Weights of a small GPT-style language model, trained from scratch on English Wikipedia: rotary positions, 296M tokens.
Each number is 500 + 50 x the weight over its row's rms, rounded and kept within 0 to 999. Layers, rows and columns count from 0. Numbers have three digits each. The size before them is the row's rms in percent of the matrix's.

# up: layer 8 MLP up, 768x224, rms 0.0892, rows 203-221, columns 112-223
# down: layer 8 MLP down (transposed), 768x224, rms 0.0881, rows 203-221, columns 112-223
# gate: layer 8 MLP gate, 768x224, rms 0.0881, rows 204-221, columns 112-223
up203 108:477447663510548446533513513530455447503537451505511570429394560532468480525573524436483534471563561429462567502505504514555442448427509527492523481596537532436496580475515455451489516600511517544534505445451445519440545502505441536591474546560525575582501575612469536422541470544440545582423504517481446505410461465526456476455500630470
down203 105:411558461479458456424424567517498519498355567504529467568483503514512418457506451382433531509483410488515492528432456482533503607507491517517439539578430592498365470506563505580460488433564528448517456477418504466495613600465570530507524438575476497443561487396526491517466532500424502438469447492575547487439515486519448434453496583558
gate204 096:526583512651456501529538490435517483544548439534527435418451602505467519521471436515530526507524522416541511528515601457553501591421545449498497542508520502500523534441498465500491416442500468426532585486465471517499506449491570566516514461493518550523520438536466464467475561561539476553479514452510413357562500464602486439457403424320
up204 094:532644494507553550532470451495525554544566428549545490447493470442481479504490551466529428557550505453446485436575509475497569448465512532459489452478487564519403416506459533431536450550516582498548498511502528486519518472497512586429485399476512469462491558498523448428519596477447482432480417499603507536509548584474529517523423499485
down204 096:488471469535504567527535502522447443441539450556538458506534559548392461521545448441514513487421392444521515470485518496553460469476462518628490457585510475501511552493546500535452493435529514540515442474566503472451540582524427527498510534528587511472478594468513536481494458577462509659533512466440556522465382459579368463408572579449
gate205 105:464438569555539559563493471528486578567408507602449538457427488497434537568551503511544443448492498507470455522488586557481462498545482486460487520465411443524427563550456479587576470583526459541520561504544486556564449522622488617388477492518429467554574504589462499501488566519492570544532510477521465420402474521529556500500492513509
up205 097:520450488458499532495480507494490567446485440416572600532496458599498494519426548537480553464473438531435463572400540444508459443393521472496560480427462423403495459515510504520548501562419501437502609393419435435430521531494498429536422592507428458500495486472484524463562552503448514517547500522515454381487540517479445526455552547519
down205 098:468497471477441487446581509436472600505549542445507516511557563517498424480444426420498533476500445449507611528617441411568492472548465489585442488499594554408516532474543531471549452459546494436557339437531552466466498550533402440461599482488548428468524549545486461484537534554461411506511475494469449539556505387509418461455469474515
gate206 098:441545492484437516520487462574567572479380528521384489531449545569455482396538554428556468550439501480494527423496485567571525530482569586527457504450531529513458525535500594542396492563476480526520552485527482555628399492442532536483580517429485505591514487490561516560492406439519444490461497518477513415512495533513426428461519489491
up206 101:471595490332488403511408418479577501503525509426516566486482550479527433472541487531440514384457472480443537494530504576436511501531502542462478380560474522431444510528636509504533540498550507543477445548550442476504577447500488498444540484502427521431560468443525476462500421507448532438510488519504524496540480487463519478420458561535
down206 099:460528455442479412467473462558558370549527531460545453562516475470481456435478482536469379497547483548448473535562460461603520517492547482524444477455587471589550513585455446545486443519545508549426542496389538531508442509523472435558553543420591478477393529512538494471542554583548451379513438483496509571584521435519425505437438539436
gate207 097:510478548434413541478524554570539576459429512559488509464494559491410442467437344485539437491416464620548520448390539430514471511537478548496458447548525488461449449540571577489494531443440582484464538457483496546576472516460516486452606465526505542463485596492561525605450604489464555465466548581476491567466473477435515570513545485492
up207 097:431514518469577561562450507532505380551528415472545538564485398503496529538500495586485518411484495462487542551541549545555521542618549514503468517534467533487450467479477483450582487527485499496476652416520592576518563549611483489470448552531613585581429431489490495439458462509553514452549490544458560390532545464561535464473469486478
down207 093:502537565477510481506482541544541579471563517512512502387522506550450449488566485463485443601460557572538592485472375474486450564514470498444518453516503522542410501531608503451492511507427504541522476517517479427605490515444512441602562455514452433510454439463531543531553478473496461592508534552521445520457499429533627575567496561458
gate208 107:582518506512541494515528413601507556496477544503554476448516495531554572503555505437547475457469512467432471494465503478529538535514456517495579430558430467488548549494410517425502393454594521553549574492450510536488537519512515541565478471602437616525527484480575460561428506456484507481504407420454488559442548644486475536452417491454
up208 106:558520466477421548500452547525410475534522564513489535584458500480488471582525530534540430484489480442529521417552502494454515516589594490546521539478426517470545571469466440513524521438439550492512449634535516547443465416536483589511528409457444554504486495551542523531581537504490437521580487508490531547485401442511531550435653479583
down208 102:630533495480458436464467501548595459530470501491442501475384484529438447513443509485468580481448521505567452426483420516509458523446439596483521382535472502436448522490532442578471489508415432533559516586402511440506413573577484493516557482544522600462505512482522483445482529551546493510490498481484526527533489527409511522489584497483
gate209 099:462504499486526497455451513453469528510549464499477420474531448585467531488494528400448397508591428465520489543497574506542476527575596541494469511488525507507577546403548501539490490532625573531522521543493460508565517553464467498501542455503462556495463528429553459507413479542483593520432509446589521440476455502430598529546561541493
up209 099:509487447435522461463407545461592438579619414477398579394481457478468524498452476524435435395485478469467432513491516429523497573526562542501562527500465487390475464461457553471542572466464552502469482470559466504515459538423417443491538408453498497462539526439481482528526544497569532473549528529494546472532402581490437506549557490437
down209 103:553478491505585503507522480532461555523521484501389512499552609487544539483559473436527505484467345512505546443591437486507433519620430513428556438497564482521510505572435435451539562539460464547461515476533563469511455463465387489497478549505474552538463533574496572426445494485492497452556546508468476593405526480510331517411487519498
gate210 100:557517511477537476537502544481435591484504457576498496443531506504503450479516395541446552539510589551516485476413432492628498451480517524532443544463490495539507467523478482421558521532490596455532489457405490443489456496513582613534507545527517507422452458573447409512508421333555524446461480555556486440484512495504485371500495471631
up210 100:518420469516536540493500521432461480501481490362561510456508563542590460454467534431436469528499435427554478528480480498528543555491501488547504396566437532450602514478479519499495537527538498504491453549585482576515493502529403522575524480539540497444548521440482520526401504513506455445450460373508529589546456534418440591481557525529
down210 098:620481415419471480476525450458479487483380512441565492460417450461493526478491606474382563505497563496505476487493491468487391543486540505497450461469598438473509435427467511491549455532590407529484503504522413506559463474499598521524459592534456540530560498434530482455574465546488486425488447540451585439540510499537565562566482472396
gate211 100:549557555479517510507507428529463509505459621522569525561485465521548418485487562498458537540448474465434555470430429504569490641447623453510613483475404566508454451513531506513538467521461487412537460483475486435527491466500536532495518411398585478536503469503452488452474455493560499487444367458400499507508511530551498388567473489535
up211 107:479480464606557524464457507523517540502489487485521407447423530465398548495530512469503587498554462462539509387455564509413527507503493483509421538559563529395489456528426457467453558516491593564484485495556437471469472377525533536550508476507516403452598442466491487495447592456424659584545522444551430536504464517530478508517426501430
down211 102:482551522481530539497542450521575527525467657461497473497487389493438432543526525521535539497518559458551591462408479466561441546475592465476524506525535500523451507543470543481521445519539491427449546614499470460544572587448476521424445467570519501505477493536492514484444524519528474448549488441381540504502567534491606448583516495578
gate212 098:490541490501458428448461606537620435598463499459488565536532550520506439523467532478528527511533485560563496561524514435487499545486551432569465473560471483435502429505549475504538452486507489535514430477439470535471459472596475474548545518552487535523517508450524455507442445491531515494480526481475530516502447553461482553572513516460
up212 101:505519414486616605508492470494438463477486523523499504461457582526532445515455449457443505428593572440472531558484469477574495513483387541457524476451566548496490410507517511396461487530407507500486507574446582465569545500485510617388541527516487476509498510551550556521450497444452533524500379457500420545556530441553491455403504484542
down212 096:518506513450490430502558509456533546473453451526479531399419514589550449449523496501550512485553529491458440568477413579516489520468493361541491442465462447511488517515508505512509455350461620485433518483467543516473573589441480478481501438520442477509591511489484444477546473584421475535493517478454476521558562521542560484555471447435
gate213 097:512506556490498488463502452526446551449537509457515486540430497556509479483473575503474545526439487575486468459435418393454397458503482548533503568513597533479522513521563501531609331521579406504519520551501512481530398545451437510519540486556510546532403460471440521468559531571482435511470481561444495494490559447535473527658513463479
up213 095:588465447485453576501574551589455500476517537545531497554525375478430491502506506512490480568476463493561442501453472496430455481515443552518524504440489557432501413454531513481539576589390444528587541435505470479446507480544490533467558527500502496542498493419558540568486465534509513383500491439470512496555483502472501464548424540502
down213 102:606456453538509478458517477541452453515471444539489526544550483501602510478509571536543456521550717521511486482565468419469494488517566413545537468373518595527525543484492468460454471555499425427485448473542518545550482507515535517515557446475519584468537582572516491603398427615590556511454521565437437488448459498523645424611531418495
gate214 106:494627396459497533539521521440577440477405526419525470501510510502453549509511430472485531582434492482449508530480436582614557548498468472506467468504491525501542391500465422509504445565497511466515494410513534445484467533510533458554567538541574589456607562420558448554497489534449518507416529429379557442466435701539481508422426500503
up214 105:533490506510543479507499396521537515397477406437485533491536457421562501565465534482459462548451472545555437421557457516487526460569542539568566522511423590514527523488522516519480462543517483482500456547532526566585634553482443570528506541541466514542506544509379485511459447545493489409448515439450523504483542478468566387519558462526
down214 101:560596471493455488523595543538425491525529643482406575539592432585522435573365504531437507542471502494453499520443549497536474436534572474545471508524416455529492542481455559541422584511495601524520494499472491500567558538558511471498499474507464559432563507496525411488558495656531499526531575503469511499557582437433540490526481509491
gate215 095:512453434498390477531455458473469556470470551538501467562501390494515426532560511537501519478506562491420570470436491574510399554530543522499508467489475600566472506565573486476627494490492480504550489464531546560443532512546523529470541464537497461574479524429402582512480502543535486409463439458540453562573468474598486537499508494470
up215 095:466553568519522455472531580409540434588519427493553465500520475468544491441518546485527472466546534409524511439514482463482571570536457462439518516558511416525537403470457488519499479520543524511479471509552546369477596538553534521440424566552508552476500527448489500508429519492540533401494506536565516597423541571449576522480461540509
down215 101:515548488455498583563429546498489491440466500508482553494539486475511461496579482557497590461509632510533436555517452497485417500539535425503400573422590563497487511597483546458506578489441524501539562522374463440540481506479491446487560535512550444525545527405452518518522551476470441462436523471502579590445492470532624522606473570575
gate216 099:528527469407437423486463497443593476477535488494498439483373479516497439422470390595455487488503464512519520479445476462514463521448579528478499447482470513382539507471478535401414456453510540539477499374455484482464455512388420496539487501479554562544540511453455379482458429417547506611540495634502554492507474490533517452499509528556
up216 097:515490500578460580507476568517510523459492553578482521572454480579496466525551521493658571538577511529445444600511527643506453462447473505595553490450468517528503441511496446455548545536602403522455414528490458481559518521436525529441580473509460497536481542531429495473565445450553569498461473425460447423463573538451548513527501556424
down216 097:482514437526504579446457407486512493459466485528470442390424512562460529515480520480568562455515565458532446531482515507536523495539526566535557453490435471492568550428558513462501480453510390414437519536452434469425430496545448557443530592551512528514484484490452492522607576591519610559482524502507483446501480512527615479587545505469
gate217 094:499471514489559532433433485455517435517440463571549440570469556538386469439552477439556536513466471481521422578484557485469519440461549468455438527534437614551491500505568489518492439521470495480467527475429433467535468458500543465454516475543533541449575487556484510541481548463524576444385543527525500492486452462549446532499500588493
up217 094:483578523508560516549486471465534507502438555542583592365532569596468498514583541513554543463597382470547455417547489490534548497484602485396486463457459576515500557467547475419446473486437542544455539475596558458443519497498452500576450456534519506486501517480560490581561570496480452535504479409422454556506482514470527448532490485580
down217 093:475474479459436420499516357459533474431490406481459461458468439524540511466553497469497483430520450395524656479458608462408499429519469500452580554498538482536519595495493491546460562385488473533627556486510494477507523497547450466484490469382640501472480587504605516442558498495517494518532530496536479498462439476504483508530558559475
gate218 103:524521405499564554457468508485519547545511501535529498444556544548516527463573520480425474409499485427514471501492494435448594490452452450530535498593487636467503484524541477527577439476522504446462520526543631544476529485576485516441501391515458525480546490570465467453492469483483517487479483460488415552504518501592529487617408578486
up218 106:528425478543537504519510490537442440391531488559479550490532524586568482505518502540423476517492517559508550516435490546609534513564546505533352506548546477496476564507494539509566541491575544524574440528526437575488484530528477508496482522483475494527481642454491581462505454537431492412512505459451470520485466428514565433592584454504
down218 104:415565471523490501520462505482438464463446475596465481451626453500506436474489485508449489522603441493495497510528434434536552517533420478482443486484518451391441532562478438476457452499513533436506506442521482455406439512543416545596505478514548421514432496397546575494539504513520508483583464463557513547453484511494432575494578447488
gate219 103:560606431435500461525466473445544533545514349535530384534502494509539478444521467482515510478527466481467562467508488491520470515518607532512476499458460493452480462474496435408464530532447492489495461475488537474415509479557550506496455469506409583518473439498538538529437463545443335481476504582495587493448555580504542459563399480483
up219 100:565445539546518483517485478488437534518485553570504443530514482504508484508496522522450548508410441523592462570613536521567452501465498472483542483501482486488501396534542521573512512443516450506509621442389528457475546539534459584467548443478449437380587513578512478587533411481467569546530539516429517443504478552579472504471498467462
down219 099:526467447501475482535486466490498469576536575537617550474528479522519527418428452451513461538467568511583534462530442499410534482512535437444500476515462556439560465432538482535489521432407546479560494454502517510503502364508592482583561487549544359544501490448466486579538548492517558454486506446538503415461461478598574485596427492566
gate220 100:452561536466550489521467469406573512550541479552482503492510539579479505452534539444511525682538499492507433449606523480545527472551513475572376427509462561560465553487445506455484540503548513469563596529473535478588413376534530514500545418527552490497493509492474457519516469443509519451484459427525547525459495584433464443512414481567
up220 102:516492471513545524404511500512528441453440580506543578503466520495511503447484456487530477471431489490534596502486468531437443536543474567488570483517518479382529432545504528570458530455563526524429577470510449542597523484478481548430469402411398469486478571383512497513537535506478565488447461423501456530485504446511484446531563497529
down220 096:547632511609578455448483584439453501508483549536418479375516526513441542497509547512488403471527467405502444504437600464438576513534538550470440539576385519450541491539514432443502530535479535480490423533432511570571538536434544541420575474458533350556496480492471501478505482485480485433498517456502520525501603515456472599476462514543
gate221 101:520414538522521533547492446487428493446580550439466471546525446504553432482656450525456398527581536414425476445436544564465505535457579566572503451447488430504483426524471491481503461517469475480593518499404600540579471466516416500553533517506522551446452613489497447493449463514484379499534523515409469533450606495458559469541445395470
up221 098:539544483505410506495487452471399525483497460444484462420550492583537544446544625529538534564590540447487464574459448598504495450476426498579542520397417516508513503527436501490429484453536561461582456402451533487431508510506509622460516451492451459619492484590530413460545466522550480475456504509366492489445462511507523562602589463477
down221 098:532500508450506493511451490548450510502424505462536511520438465539552530452515560507453522475491389543481438494524478497525572460555481463565562532554514581457498515508630520499509606477584448543382531591492465550612622463507564549478456541446504417526571546460451527519612507512537525489452596539528493563544433515470373452387569577492